Weights of a small transformer language model: rotary positions, a smear gate.
Each number is 128 + 32 x the weight over its row's rms, rounded and kept within 0 to 255. Layers, rows and columns count from 0. Numbers have three digits each. The size before them is the row's rms in percent of the matrix's.

# gate: layer 9 MLP gate, 704x256, rms 0.0824, rows 106-172, columns 192-255
# up: layer 9 MLP up, 704x256, rms 0.0865, rows 106-172, columns 192-255
# down: layer 9 MLP down (transposed), 704x256, rms 0.0473, rows 106-171, columns 192-255
gate106 099:116156154152130167155093130141150165119070118120110148123163084111085106144047121130155144179114124094137202106107154192133125186169115152105093116188167144115157096131120068116115106122138081
up106 099:088118156147092098137129101136160157057129124072163179178123186074100146119086159185113155168120133149131150132086135163163046147096126124083134134093135131145110142080103094147074094154101077
down106 093:143195158127184142152122155162160113085168166201129161161125149162129132125157108138113090135122161117120131145164200077159118121139092161108106149114088085193113129113065030125103128091107070
gate107 098:128149124166133139069123033127104085073121161195134088143118114189112086113138134097166072148109078184177128088123158124136103103136107099111111129122035126155112085074124204121138124143126115
up107 096:145175120066139176115091135178146125129173109148189171102121149150079053111112135112113156103126146143145104093111181122095162155129067149099183150107186091149161119089110119151111104129128129
down107 098:165103136123152172202163118164107130136162176141154145109154149159131133095158099119104081124156104104176074071088144163124148164123143132174085138157143100115095159087145145130172188124128082
gate108 099:100152070111139090136080174094152159132213090135062152184123064107106216094151131138120175154216168173146054105158152146176091131103065119087101103092142138134119116156153083137095104145082142
up108 098:126121119147144136143152124096143157114151132123137118162101152151149108151124146129167135116138160103142042081135170173148166138131106114157123049119132087104128134097155096141109101184076142
down108 099:134135111072078147111092136159184119114045105145124166152184074131111114211124111170144140171066105177093175155087131098096149152103107126157170201140049123092148133157073193157126094116137160
gate109 101:095127127093199161097146170122108096062133163095141026184106105119116157066109140101132236115096145123167111152163128152138188105133147128144127087138129095156138101119141088169190139086130108
up109 106:116093142114138156134172109105166102115135153123159102130078116148093120158150163142088126121173109138133160125066104187165099095097127110108133143105100097115169128111107139120139146106093138
down109 105:149139085120138117127144094091169141079157172172065123136166151135062123140165207113101125144116170148110153100085121218119060156094139147087112088184102108118102097105083109124103145052115185
gate110 094:128186173112092119167106128133140113069085156123114115125132151140084105178121157203108124159123112128139092167182169152164148129090140153170111133149133106141148141140157091144112114095162150
up110 091:134097113129125170138104070130103101150107140156118127152108157132146130063074104103120162098159130171144155142127164188123095136148094099111076092080093110157145121143116096174144135118062121
down110 095:165151100083145162170109121063134113130169129144156133070138131175196155119126147088106082110091054138142162100164137175113137137113122100135088172147163073128085162085111160155139153146127165
gate111 103:152107132092216101128174100101125138153060158113145106133110077079162098130122050110173212127128140110200114175152074140164118111147079134106107097144157155125048157116108122112106139139142187
up111 096:137138133164096087137119158173117156176184090147101076122170186137150054112072132106151128114064150107132158135079109115148076124174137105065097126095151149193181147158109090065085123168141045
down111 102:166112081100100137147108121136075121133124091112145130083143117146133160081153165119045135097149137146176126134122185115097163111127158118148116137121070111118138132106162110121098147134158132
gate112 100:112147131131139148116068112140111108128073141176122100097109115143167101102133139130166117170095110189168120140110130097157136141110128038108054097142120159168156162159135145094125139100090141
up112 100:160101175142072145097135188071182105142140152155110150117145135100049114087102135191135137102127123119171108136136133165037138106093104172125157063169172162089064148062161132194098114126155141
down112 098:131106152098106095151183097123131096121113099116096107114120095146081082104136147158132127058163040148112108141105112181106127165160116141103082091127149197162139127181111133152119134085106088
gate113 103:120143139130157120139157142119075147120103096088100124125124150123168117197157201190124146119094092084173114149107170182141146137146244157169041159125129160131080117141174110046093091113144161
up113 102:134115148137086121120152235111153080127140128147088150135137113137177095090118126079174156110123186152172133133190130096091143120114068123189114126113134138116116119139119116222143159140129145
down113 104:158085130082171116151078075113192091157132157149138137114138146100071112151155060119087106148110152158133161133125082105134143058156116142163166159161108123117067144136119110158106128109095104
gate114 096:136114118151122087075125103076115088137115104195155081095074128104077143156182074110077116146149150063114062076148124112081109102161117146145120108158109186104170128131043198113145152120151142
up114 094:178137122158135178151121172175109092084112141066080127073135121220142152152115114160113118136078131132100104166145185097199179109107105138096169133136141109148133102128137128144123110086140137
down114 096:135111146105138073117079163162142121148120084163136083093117151132156096082109137156075127120156141168164082138131105115107121092141069115175121095140157090123123158058116124056160096178143127
gate115 101:084132117114123109090109129125147098113146150142105104143108133123118137090112153070078223106132139155138124128115125112108089146098188108126091183143083119171133070102086121105125148157115096
up115 103:210111151165110140169159196170100181187132164126173105172150113093094172141113123119102121079124103215144083141098138106114067159150095110172083123164149104115105151100087159129088144122165119
down115 102:144109130173134153170167185102083140164138077124142155118138138148185206121120124116156150138129161116161097161149158118129098108102174114093047093165159096146081051094103120206085154100139162
gate116 095:048132181106114094123118117125180133095109087135095163130174128119110107095105135125117114166096169144106137099066103122146130159141146136125142147043054129136088101063095154149135111044103085
up116 094:126108181163108141056086096143174105114144160107096119156106120176127076122131126127105158095169141172119161125197138224134141183169093161154121138182153130095117101130163109157086107085162108
down116 097:133183149175137156070159141149085164113102080112144092106135111129169130084098140126163160124101149130159130163138100160186118171155063150119155132108127144130109099115111080173183151110186166
gate117 102:129085123134069126132150034163111091094181158059124134147114145083117181136132142129159123095159123149104117110138145166154099186137135098204133111168096110101126085163131138126079126146124141
up117 099:130157166157140115090080162179154067173100186124094136111122118125084118141152155145205119083184146126079158084161124153109083153073132130091100157154082136166172145096123110131071125214109067
down117 100:090103112179188112124125119170146120092128093123109125096111218082134188107105133119129114110153119127085099156155166196085125159119162192163106146163135101188138076128078160090141171118131091
gate118 090:175115149110078075126102125144195124114131144122129129193122131093124151073083091229126126129109126124111162144086114099145096097138127126139192117079186147155133139086129190106102174130087142
up118 094:135101133200155114138134099121168142120191104181076122149158102110114111120072068138129134149136142107152144133121151126120153117116124100067152101069142123157117133152106150137113092122102158
down118 088:105066158175106138133166124163117093073101120146174108113161127177118057134099062112141179174122078106098121114110090152133139094147164127102128147102164095104108163112132096149120090119107129
gate119 101:146144106127113136128159117091178161149092102187156193126095169140151166186160088168079129132106166088106143185150102176189130127129088144166096122124117116077130100135103132168070105197085120
up119 098:122029173118114150170110139151135108097146135207179133113121099135105058143156112126095137080117121104128148148122161076136098160071097072197100200180121136124130138133092118139140116123136163
down119 104:167139103165122109104142140104152074124124186092142156139148083132175118135135149150147125134130115142122113092093099117127117122142175184150088128141122196148115140169156110075151085129188091
gate120 101:137135156110157122196121124170086163139164082154122120126160086128153150159182157059143147142141163116085070104163173147132148142144140106158153150157158121088139113091124078134136165106117149
up120 096:106127076134121125170187158087068155149117055121106115185066122132179150127071116147114093136133092114180101139089107099065131170160121123076102076101115137133129137151162144135107120125135180
down120 101:150159099094161112149118117155110111173053047123158154113111143114133133088118130097143180102108100117137089141120108081100105113196131157137112017139112170063122123101100137138184087087104140
gate121 100:113097134109104166132119108162106104104115109149129095140087105109123092121129116140160114111160169154130136115137130090097196077151069116084203110160129082164129168150156175172139126194097218
up121 097:109127128122164096116081118081106165150091127087092100149134150145219151145137162119095190113082141110086141138133116188125106124082141181156114114117126181095086140166128107129107122152168102
down121 098:120138126077121181119122083097122110182118181136088092129068142127146077131170139177141158090078151163113129150080092161129099173088136125161118132091132165078129117132164117139142129159153078
gate122 100:097123098162126136113166106173094128132148157108122126058129093147125134146104118162166155101139091153152088124162102163188169176148147119064079132137092177195154164174153186116146147094109180
up122 096:155114126139106120131138155147106166137123183057182100132185100131141094126103149137099161101157110124155088138102147152156209161129105164168103077079099142172116130099177118142163165116136159
down122 095:140087158165190167138092144122077123144157118149178170157087149126116115094155110082126139103162096177135134184117023113142133152119130182163157088062118125089093100143102076142114092139135144
gate123 107:142104123120193104113123132138203135157153165086113180130121081123106061112109119144110145113126106100236101110111081152131120125103110027091121113132194076101154120122105166064135185172101125
up123 107:125092092108095130153095139111132155042113182101194157089110129059122101175115099116158155101112107183092134131144147108181170139127165137121125145100167195131180076134064131129143120126109146
down123 108:147156113105062136140089120175144119097122198167128084168135135105147143125142092106126107131161107075064130097132123062121166106156169150156120114123111138130065121105127178102131105113139122
gate124 103:118139175158134107175179150141138103164111107180158135130117108106118148106105137132099138116133137172217134140099110194115128128131174059149117166140177110145146064116052097110132097144164120
up124 099:112076101128078115134174128098097156098110162120122147103181130161092107132127107156164113165163111139137093176107092106179126168170084086106110097154129123161093122103132140110074143101121151
down124 102:126191099079140112099118136105088120145077085103141135099195183136081141117182109177157095145078157123112152157129100149092144123107044181126152091094089129186149124092169144118149157124095119
gate125 096:169137153117164116094150164114171153144128161092109249167171168121118108088120110233151123140106078092127163146115168125122144151100138063106127127074167127159173138126144100119154104114086126
up125 103:155142127136132166119114083156169156211083088138179130148125099164143135070152092081136163149104099160117137076057127122115110171133178177172071132074121152126114144169114130145153141139116111
down125 102:095111150123183126187103156132169188087130133121147116118154097163147094137118057143204140112085077177129184154098108136186124142140111091123092153160138120123115072159108123095077134105073129
gate126 101:112134099127121095156094129162080164187138128104142151179140125171095161083185121177129152128106097090117125124126117121119117132079121107142083149107200125128176095088132079114061178113162134
up126 100:101139123029147168160128125168170107119111174152181148141104055175144116160238056136118165133093151124156140126121196161193113126159041151174156098156079149182110104118115116115144124105161091
down126 103:071087103064178120162158163096197132129163144122128147155117166090216173105141068174147124103112137139150170107124170108148197125169166120159117081093196136103096153125110170123133120108136120
gate127 102:141147124150138132099174097111121084103152210141171131074102170136163137126111141112110089077178170139067112166111160120091126101084160169124115111147155142080044059107112134068141091207097115
up127 110:147102155088136112183077091111110133099086065149073125088140156129132096143113116153153150126140104142122120120083112088085130092144134064148080184135166139073166164159118095125092131156192132
down127 100:159142121102214134131133108070105054114097111152125103134144136160143098146136142135143083148145218165141110103098105059156185081135163126113107117110150132135121162137096142152127158100131163
gate128 096:129090132200135137161135012125111136108139169149126131116098082125167123126129135111188093129176174108121118163096133109123138099086122119105104162130130157135116185083093118159080041101138186
up128 094:156112144126070091162054152093152178109059067141137153153121171160150127107150189054136170130132083163149160151113132059154126109127119137148132129159133167144133117141131154150118179172088125
down128 098:138172094077112116102143108172140144129086124215186097089129098128058124158143132097165147155106074110122110126152129221113108138151194126169090069141143106137122102073169138163087132055118126
gate129 098:175090174164141154161137083176207123090163058132142169132103116171180086122092075099160098126168107077106120110125117074102130098182149111120143050155120124137155132137160095180128140140124142
up129 102:107096119154126104156129127150152093127151114106138187141162124099105110072141139158175104183050157173153217153081154101124125085090162094105140113167170151152132124101161078079099122108148187
down129 098:078113192132195213164159127164162156142131140124137108139147147139148161116158095155085117169092180158135103119176149090196133147084127147108104055154110127084110143092137117144130115182124126
gate130 102:136209143116124117133155123158102151138113145139149087177146102125119212176077108117126136146092145165093065113111107150194107139149157136140157107128091073147162168176142112108113114163102138
up130 097:140126131141146159156183124118132103136086138106141157104100085115160138145107129130116140097117056158128174044142075077147127140084080130120100076097101093105135157189101144102075091130158105
down130 099:166092112118126158019121124120130088108147145132109124153115116095104130122187153145181164126104123107178102060157067087147094123118089167116135125057191120094128138184129107129157117100160149
gate131 100:140113107103164162078105119133091125120148127160178154074111095137083089140121131116156191105141109108153106085179151153172112106152082158134165102117169179084153132092100117096176156129107103
up131 101:133074110105118170099141094177162142142140076090072067140141122145133021094098140135138102135137183093156068092131126147094176144143129086132122062126152086099143141140111107097096135098144144
down131 102:083138134144178082135131115087061149118153092147115149087173088123130096114112065175130100140131144171097123160178138094114169048129159141139108112165171164090110175170090133063075069127142113
gate132 094:127210131170133125121114126158165122139156115157104130096171162146081135133088103139155079106122200143096091134183079104154171136130170096118134105104191103108121143076094120151127114168167150
up132 097:128126140177112104135109113138135119035118182126150141116110124139116169159156081151148144155145151110173223121126130084177078097105145164125113110104108118104125124043158119082133115168131097
down132 099:102169122213097099195139128097117131052067076168157136170106124086121119143090135163134139145144137120169169117091085108130094104153117127124160111139138120114148108126106175144141135066172130
gate133 109:150111099117161130146147166101075158063108134149168124106103101170158096138094176109123087109127118074165167038109153146154149135127144116106056117065086126149164125111110117084173142098139147
up133 107:143119114117063160208132092122135185089132147172090106146181086131146109169132138156096154139116099095092179121130149054069101087140173111099145183078123131112122142127165107116123101133144087
down133 105:166086146185083196147147153156155095141160151114136141081120160130150139109193082137191152149142107136081177145142164109107094109074144070120120142134087121140157139113125033156122108185148088
gate134 102:087112090120118205105189156043150111137158156128123147147125089105116153148111135140110102107115155109125125136137127113097102135122144134093114045116080097140085086142079108141147170067071103
up134 099:085134115226114135089122137103202113095113202085093120135125107146132106082151101104098143182081099096123100162155168148090162187057233168124098106134123103093108149117139097129097060124185110
down134 095:120140092146153107139068144106105136161202112162098102117153108080123135105130081089081131135116151107190157091100124164124163156112147093102105157192195119132200137110114166110133061147145112
gate135 100:124150152122109101103095118164172122146120109145058071104114060120152138086082061125135160149129128109047146170124137154164139110111120134110053070114137092157121143104164173091121127125111078
up135 096:150076189101134136124120082063188144115102094160109146152117150080180053161067106145051102121131088131137169152187145193155099143129073150112081092152090114106113095119058159168097159108107122
down135 099:113092190116162131170136124053158155123098074180083164150133097124151151113061111090101109162106130092136163118091128147124121105075136092167107197197129165150118092160072151168108129101146100
gate136 096:141115173074158090136164107090098159173115193166112126122104138119069130148125088119121111048089104086087128116088090084138087144153100100178080124155133106228149105109143140089126168138154064
up136 105:104107160090119143096139143128155126081090098157167121117151188099095100097123142149134118099144102086100190112136152100113100150108172065183085155069123101179151087083139127109119082086130126
down136 104:228095135074106135074160129133131143110066131128168095079057111049143115148115098104116118094120131080119170113107126152164144121105151097097104095105115096134146176068154129135142142130144105
gate137 106:129153112134158059083135131148145083117099163111135090135084092130189174094184107209140167117142083061144110091113135105188125169143208078166137102189081126074179099151100129081123082101108146
up137 101:175155066184165109160089128088104142135160141168118175100120089145127110144097162130104113138109114198130143137187087120150156122134150151112127067112131076183111124088088160153086110107132078
down137 108:133095143114195106155131088159157093066126144169076178196150106122200135114160136113139085087137113174138084107139140154136120127121160130102167149125176182136105179146182173173107059183114085
gate138 099:112106116124082072104142084109171132162119180096090137115105150111150096170061117101094187122151104090121099090096130116115164182115105127145124132191089111180140133121134188164104161135170142
up138 101:149119151099175072153193115123150102200148154064107153119114147103106077115122135155195134188133126086139112111137121142189144188106141151112152155147142086151131115101155119166155172101145103
down138 101:135128112128164071126156098179109117059195162084164188147121109107166123100073104143101152113105114112116120085155140147094069081100120097122147164123170100120130097116215155128149116096173087
gate139 102:136112100128086120141104113175088134094160215074145121135133176092178098115132190099148084125167107155071136105093168100077121100122117109160123098179106155135089120120080148155113119100112145
up139 107:162100138114140142122078111146153167095093073157100111175151127122137184149076095146080144117099133116108135161181163133145154124135202127169139141158102151083130113195059154103093112115179149
down139 105:190154153122122128094126125124127077171121127122185089135140154121180120180123179112082069150112149139089135140124123102166176171131087117092089113172169123117205139211086126123163109152135142
gate140 095:157146135065149094151138142193153108103130144160085178161082143121137150080091112161118136167054150097199139040170091115112101077115181136162108160117073087129138175131150125134101144185143124
up140 089:131145151125165144170154128126130170140100106136136127111067132183153108141153071085108098062198128145093193151053155092101125111131166103112185145120105098112060118166171142135129119143117098
down140 093:141170137145122152134086149068181166155124071123087165134142124084134065118056107103140128136131091144159114113101165122128184162187144147086104075105143130161129097076161163179149153118173127
gate141 093:127113150160199131130153137151064140099112153157069108047142134099115167083138135147112112127144089147099112090071165125141124126107144067105182142095071078072078122072120166085188131097109129
up141 094:110079084095112106158141150112105133134151144129098146172091177177129132106122130071136078132179146062117121169128131096142118146172149128127125121144167104149230087205171159179138125146139108
down141 097:132164057143137141104109161147131123147137042137049101176175112134099144145121145122093110144106137137119140134177109159162196180138087143132103091190152154094117124113106141078101083161151114
gate142 096:135107094089226100142114106123150134146069116124076135209167124143185108118080190117113109127091089161107110169172062186143107183117099123151106140199060137128174102121123121133165176104150151
up142 099:156069121144152111178118070110131146149119127141137092104149068144109157157111120152122175154137099160185123120180065157142184135134115140107088108160133079129115086113135173129121157101147141
down142 095:133114132117176149043116135131125092127131155220114064144028134104157074174121149150102121140120068161115176067149119117097076094136057089104091081180105143122092124116143131138130175109141123
gate143 098:079089097115141192132128121110093118123141193136056114139166118169126164177126095143202108087144124057103121129108088144143077121114127086135132133087133183156153129137175097139125133086133118
up143 095:144148164160108147153127137195139164173146086079140165118132099156117112068135143093121141116142194077122177123173085091130143101170124082162157126083175144195166084138106145187118132120084105
down143 102:122120158163137119120129114125164122211083101171089142102155126121131093137066128169124149200067133218128176198147135131133187114101116148129151145135151081174164146129122108155128192086090154
gate144 103:176160086116127140089118137183132140127162127101188112123136162128114166091117155118089112144108069119156164118079166074106146128190160102115113109138094074131161105122157174129117074135098150
up144 099:158178149186104158081119144128130145087109133136180168122140167168211171143172171144158172160123133127187159158135129128175121136116116107130145113115109138113161094109152179132080174149116120
down144 100:149071160148154122093120126120159148132168122111154128190106123113112124111138155092126095114109134118201199105120140150124101116143146069129178148130158111079092092089205136082094096109095148
gate145 097:139169166161154115131140093094122101064186115117138196057137123138084156160121118103090110119068136111129112123110125149185157099086115044132122154088057100144109092111125090087163126102135164
up145 100:116107150123140097127148111113149094107169159107093135100173199088146116145140105135069150164163122116089040206167172142087126105148121176106123140102139112170096065111060127108104105141110138
down145 098:132167124190085179106123153131090153198108145146086020159161065198129155106118150145149155183069173092153113133092081121129128162128089131124116117166183167148156161084155104162047169118127142
gate146 100:083123131154125115079127103151102140116116154122095191138092118121133075147186080149115155169074125135123155101134133139158167115194090091150068072121123144192157154156127107099195135098158156
up146 101:135173111148141126103159149153170099114135135168160167132152146136112125118127105163160109087049106117056130151159089175154099162101109118166057104076177196079163131111089166145138162118122098
down146 102:133127111145138153104137111120123123084151131122138132154173115158137162151106070104120083110139124127132109103109057166160138108175095111142116135085147154138197155133175172093136165181128115
gate147 100:140215073167143158115145147129131139123149176121184127149158127096098111089065120128126137074122131214107130162145179146138133096173115154129127123165136166143059081088134130125151101106101156
up147 100:136174131155175179143129150194139093103076133134123108125120122153108144108113108112145111163119155104126096154092137097103118130088111166144121185094126121083204098139077064134160070134069128
down147 100:118136094135150138123153157099062115122096114153081135134028117116112103071073103120133084077108129071165154106084171132051170147049089111131132170094143111179103090104080165111163109080116169
gate148 098:111158106147079170154096054129116174049133120145149125103091088084149089179115158126092119164144116151192160116121152100129140112180154178218078116145117185118110128155095117161130098166086130
up148 101:081159117184075119087141128127125128190141154184096117138070125117152112128141158110108125122141077141109158123119106149117128147195127164160100143067135125129190135139079091124110106173100119
down148 097:150123086176101106140120123158113159126133116103117129151086130163142135122084137144089119119114162120102155119117123104122072115149076197138180088118168067100115153129147161189168178171171169
gate149 091:172117172145139193051114133101174056089130125104117172127102122173090077068110137126134128173107129132113138152109150103150113103080141157123087102165095100131159143101131095136094106084106151
up149 103:189115181049169164099112172155165099113169068056121114147138154140142046072109149157126155133142133116195088104135152059164117098078183164129145149151115129144095111064119143101091128155072138
down149 102:092125138092134117168192145134052158112123153174108076104117138114114097188194179164148109165100120108162114120075154169153090150121092174112061129175077117104130069131112123157116092143150166
gate150 096:149121066111158126161087164140154108199110160157125127138059119082126169139144188128145141145189110136115088099133154132138118084121101100114156165145097097132106144108113088104098170108133136
up150 091:138122151111152169134188114164083109091131097038116141111139191064120166130137142164129158084164182047161116159134106164141164150060136163134153141140177098092168132176104117092148075069087141
down150 097:111178127133060091117076121098105105115134141116163189066161164099144090115145125164132098120109126072148134131049052162181066109124147121130120078158143141167159084111181168120090131111134155
gate151 102:145124105100123114117134142129118051121173171064084117136119106089161125135102140092131082155192138110146101146180147140128100126095143074113113082132088083139077163130149111127144149151084100
up151 097:128175151164123081091172117104162110121103045120107150116137117106049066141176093101111167121147154132085108123138137153137147111147124113175124124119138114105084128086134158112105091098132108
down151 105:104176094133105070099144125105122140171096075137159139150145115139108104094164109063130092108130150167129128163157070106105128149149102169116117093123147094096136197132184173123157138033108130
gate152 098:140154162135165170166080091146155112123116130163120157090106108075171163182149099091161131113144132140102111099160125106109160109144196097132121093146186108142147128114096080166079089062135114
up152 100:168078134125119152130130087117149102121130133121108167198133109138121117160128114126134156112155152067119107123153184115164136103130145151171137121134155086152156122119178146158036165139095088
down152 099:079151155136154141134145139158109092115150090116113146182128085081116129108132117164171148129076127133099116195149115216136122128135127150096185128164121098142179181170190130196141163146084139
gate153 097:170086166147160101120155099102105049047092124127112091079114160087131167154132088147102143132152139130169123143086116160152159128127102113148133090116150070058146114138116144138129076165088107
up153 100:124168136159163090164159115139103149102069175100158038107144125154078126115113129150080161142116124153142130155162106159130105125152113144168081133131130147063161148112145165156101078187121196
down153 095:104176132152091140184150132101130158067128132211136072157154120089114081101129123127165169166133140125136103129139104081102155093094115120165121131103091138102119130186163114176184156094109131
gate154 094:142137113173130144147124149135088087151104198139103120137126053109177152136119094207141174074130204127162058128186180093150134185101115075132162091106094157162077192141168110159145148152141119
up154 093:096105121124079115143168099121148182091155117106122100112105145129114123181119162070157153170073134191114132145114077118115165102173169142145123152182155126097070151071151161122101164144168131
down154 085:110146112117125178179150123166117132127109126156125067129132100099144133145145165161131154171116184155099048131174136135148159138090167119094153112134169112158133131142134135178129106122176177
gate155 099:120089158165128115166176117110160160172079135107108136111138076110143109165140137117164146184125197127179150075151120105090164109173124156098100135149100166088151166143102207142112088106141127
up155 108:170145147144109201104176167063076110144101127199118138125126120187147098110113127095090064127190122187097118183113106127128078107102101101125131134079124080096141069109070129190151169144135158
down155 107:109140148131111095130080145103113157180106137119136182130112056157118141179138162155094141137134182160108137113106190138126127145117131150187168082183129096052086129144072119166147104095105123
gate156 103:090128086110177062164101100110186109132147084136123087103146101128098178157164134144076071130134094099077128142064088172099105099195174122188112158121125188108148121147122148118123149197158115
up156 100:160112163164104123161155177075110120105061137184071122158142043187156135137118132097110150161178144167142134143098142143111155080132185162208153117159149130131118185133111103153140078141156116
down156 102:117128170086134087086085159081107131112163138111148102173159133153104185122113152141093150136161120126105140154065137147180107093127196086100137107118103105091099112132111055175100134123144119
gate157 103:208142152131082125101109145167164159182098143120146096150104108136152074114138107150092165099098175179152109110125169119111146124150125127157106117088137106120101096159144130089109142149134079
up157 099:132095150081137155166110097157119190084132100144174159097154170172101135123088141129152118125150167156152125120130146116106125100051168150122103094139119111124183092113119192147189090069111120
down157 099:109157033094096141107150113103166120080102120129084152136126159159082151116132070108147059124135084148147120132122162139109216087054132154092157120127189123174182113095131142139185090078128122
gate158 104:120170092173103108115131095074150116119109169112152083111085126134092155169108141138106118163159114125104174149101046159133095110119056128144108104140180089126164117166129087178159115135108122
up158 101:087078081090063136107147091104082168109092122106145116152057159144142124225179114150102118159157167128106172103125156026105092140065117138139102165134113115109192153115148091135126137165131160
down158 101:107109125129188138128146125060156159135128077107164135105082120107087112190113080062118146144141129138115128133095102133128113138112102116114149112189159177149144169117090063133207108092132104
gate159 097:092163116112096140168120158143041155067092160087170155137085113139150163111170118174100052158182070143132140102172114163154103107195100128101154136113105149162155096123168126109134161116116164
up159 092:109187149134111126142222153098195165104135125115137147165130128138098120155146141177169135112147132232214127096141116164143130180131128170134109080052105096115158105181175122148132131139125162
down159 093:115156167140128130191064133106076088117082150118131145141169135150091180109106112167130116178167132163133143175127129142220149117112155094094102158107070085115111076134126192102112170201185164
gate160 100:134158107123098112094128100133147086095109108224142198140097132101146050126072178169099099123108098122154180146101119097123127076101199144086107105155200098137156125126111147131178091142145127
up160 104:105077129146109139172091114117133124110100089148130170140086112109167085170104083067133112163125087114058125126137139122122103128133108099162091118135104153096121129146123141125131101107131180
down160 100:087120131096167117156136160099045142090107160180108108100123102104178155051094149086126128115132166082111130129120119085143162154180152074152106105152118126179118150102128122135126088097136101
gate161 100:207183049131135076117163034134144144153136066127133137125125158139169125110110162163092053086142133120132155135075116140190107149147066121162213123128092168174108137111063126142143179133120180
up161 102:100127194105091107089151158138142142110140118055191112193115115147156185154137091120152255144103044157123221121117126143115086161097177116115125145096080176183151114137100126137097145141082115
down161 100:120160154077146145093116136114127105095101133122136131109156112115164156177190086128148129143139099170113131083145171161101135098132152132153136143160160100144115175133172145090133127153148154
gate162 099:165092154085090096128159109142138090149133220113123093133122098131132162141146133084141168147120119175166130126126103161113130156176172136111136114185083094162087130110081156105127035148132096
up162 104:161135127099145115129137177056157149095120144098103107159105082123096162135116115113153133078066086132164130071143091145158170132119098163173115140135131058112110135141168124100108038166178054
down162 102:122147111120127104167116129069191141101088097082126101138083104127119169184059143135185172152155128171136147156053126100129135214103140147084144113152159079140036108119194139171172123136116154
gate163 101:087167079117161120166081126091100158125193127109191083124128171076160164198112126087131122091143196149142106127137158083140182158176127151183143130139139127095146124110128138101064176126115130
up163 097:118138193106143153129141155140133119156123099130106112071184146141148165086218164119113125143136128079110100094093089123178144114152077081129108170074098146083090148159111128110143169164147123
down163 094:144146059081118143136134132127105150068094085124091154104123142081132121130121172159127135122191118127157154089115089187074122107197170162091130112059139127130123086134126122127192103117186134
gate164 102:127116090093071131123136099094123135130103097212165171098151111180139138088146132203180109149154091168076138094167106197099048122094166080153095119148083146082085121112122126115150169100162116
up164 097:163128128068156163087130131129146073154144130149138116096124131125159160105154126157128104157166139078184091126158091167154150198108142048133129162090065139046156128117124158149133119112101092
down164 099:146132135121127143136153121131175127102178146107099094195103164103121112132162137159115177143103130111154134153129112133110127087141132122133204071112177089138156094145120179151167127142175129
gate165 101:089136133074117108115124100098096117141150095170116092155099134156104124107132116140114095109135163124093134139147124097158137108091191134128163104128178086145120167082114175138114178116120111
up165 102:083128156167136158129185058109152161171093142143127120133138122159134161155150167118135079085111120096144134095088104101088098162186133124094137148127131121083097094105051189168220159147189074
down165 102:105097120095078098130139119107121136145183145099119171171098141151157055165117051135161137116146103100160175116146082158081051121189129045097117113184113142129054129068118172131163066081199083
gate166 105:140139147114175086159095123145166094151108109103096174097117120106176142132116149132072158095151105080046124131187098115106131092060174076102075160133157168137144192097127158133122119144173133
up166 102:154149140114085070083141180134151127097141124089120119158115092145066170165098162131132112091115192167137143144147129116135119115110116119091196143084155163168127189131159164094178119156108114
down166 103:111068173080120103140122131148100140135141121149139128153172088065058091118132133125170149181109112134187133104065140078136158087084142116159083125139103061120129173110149186163135155154096158
gate167 101:149189148154124061147152043146173210155149141137124165107137096110111144073127087121094128073186117158142071157106069145145155119132114110136117107146136067096133158101116116151076108174102148
up167 104:160125139115150167087020092130129100113135091112128073139122166111093104094151161134056151135081126101133122143155126176124112065162109114146074030135122128110089153133136143183074133122081136
down167 101:058148130127114162126136151147120113178157062126152125091181096175119142103155164145080114122102146137111129146152026140178134075102159098183142059113111145099128147181128141146129125105086150
gate168 089:107140140080130048118078076041153185149104093103166148190148073071091089155148104116093156108055172162109108159120120135116150115164166108123153094144154099112086116127146154134144141093099113
up168 089:106128107058117147134108109103129120110117106113144150137193092113134107143124119086123070115041121157168158158077103149093064110140136172118125212184141163107171118134123135094089129144101141
down168 097:111113141140124081133138167169113076157168147087133102076066130124163119103102114052155106185152126133140146129112092108150133166128118138161124069112153104125097170107116158149158118093102123
gate169 090:157153110122173089133147171111164116060130174111131128097076151139144170117094118075135177138189120126153132158134138099149096155162100158159121062096122096125142160144153143125079121106166152
up169 087:159127137109131114157144094111151086148087146126132120138168134163147090085135111110083113167181062112180099121084111155171134121158139101153107081118126069060093171153126136101052134093154119
down169 092:121168115101177142114099106156100125164140133137143108138197134067136123126144144124144110117106169137123141071180152103182223145119119086103135153147109072132110083105171142119157153130103098
gate170 102:103120138148114075154161121040127092132171172066169146150127162101148133068077156107088139107155084101087178159128074152129069164111174114161183086105124118140091099108139074117129166145049130
up170 100:154144177079106169142112120114119114108147181136142117117090096136112163161120079093169126098131110044192144132130104149106132162133081126182093111158111145122151148140087119203158088087107089
down170 097:114104143120115146190119096124137118068098171109080165152162145142142142140095097163119132135136151106145099116128091138085163146098134139101138125161061170163099145069147107161145163098113119
gate171 106:139108104119157099119111127092115104096090182163147141090097130193101159133105141060105173187089126129109114115102103102084128117158128125190151135092122086131130128111081128117123110127082078
up171 101:118141107094190152139151118131163099107087100194147084091144158107104126157076144142081176095053115050171108086092111195169106103127149110143168166161143091138144149152132144132136143106122189
down171 103:138153134102138125093180067106145183094179126201104178142132096154129109127142108097112119120148175080123137154132135176164077118107173141169094140114102179097152150125125125129179151116101160
gate172 102:152132075141112161124118111125129081145183225162156130130143119156170086104159142079099154113158143137093153123123150121160163158165122120155156161147162073158127134101087179168104133166123202
up172 106:099079162103127069144069073100117138186128090159126118087100139143099108095130126079116148139159079088182146088085140127085144117146089136137059086130147088118156167116114163160131140144149142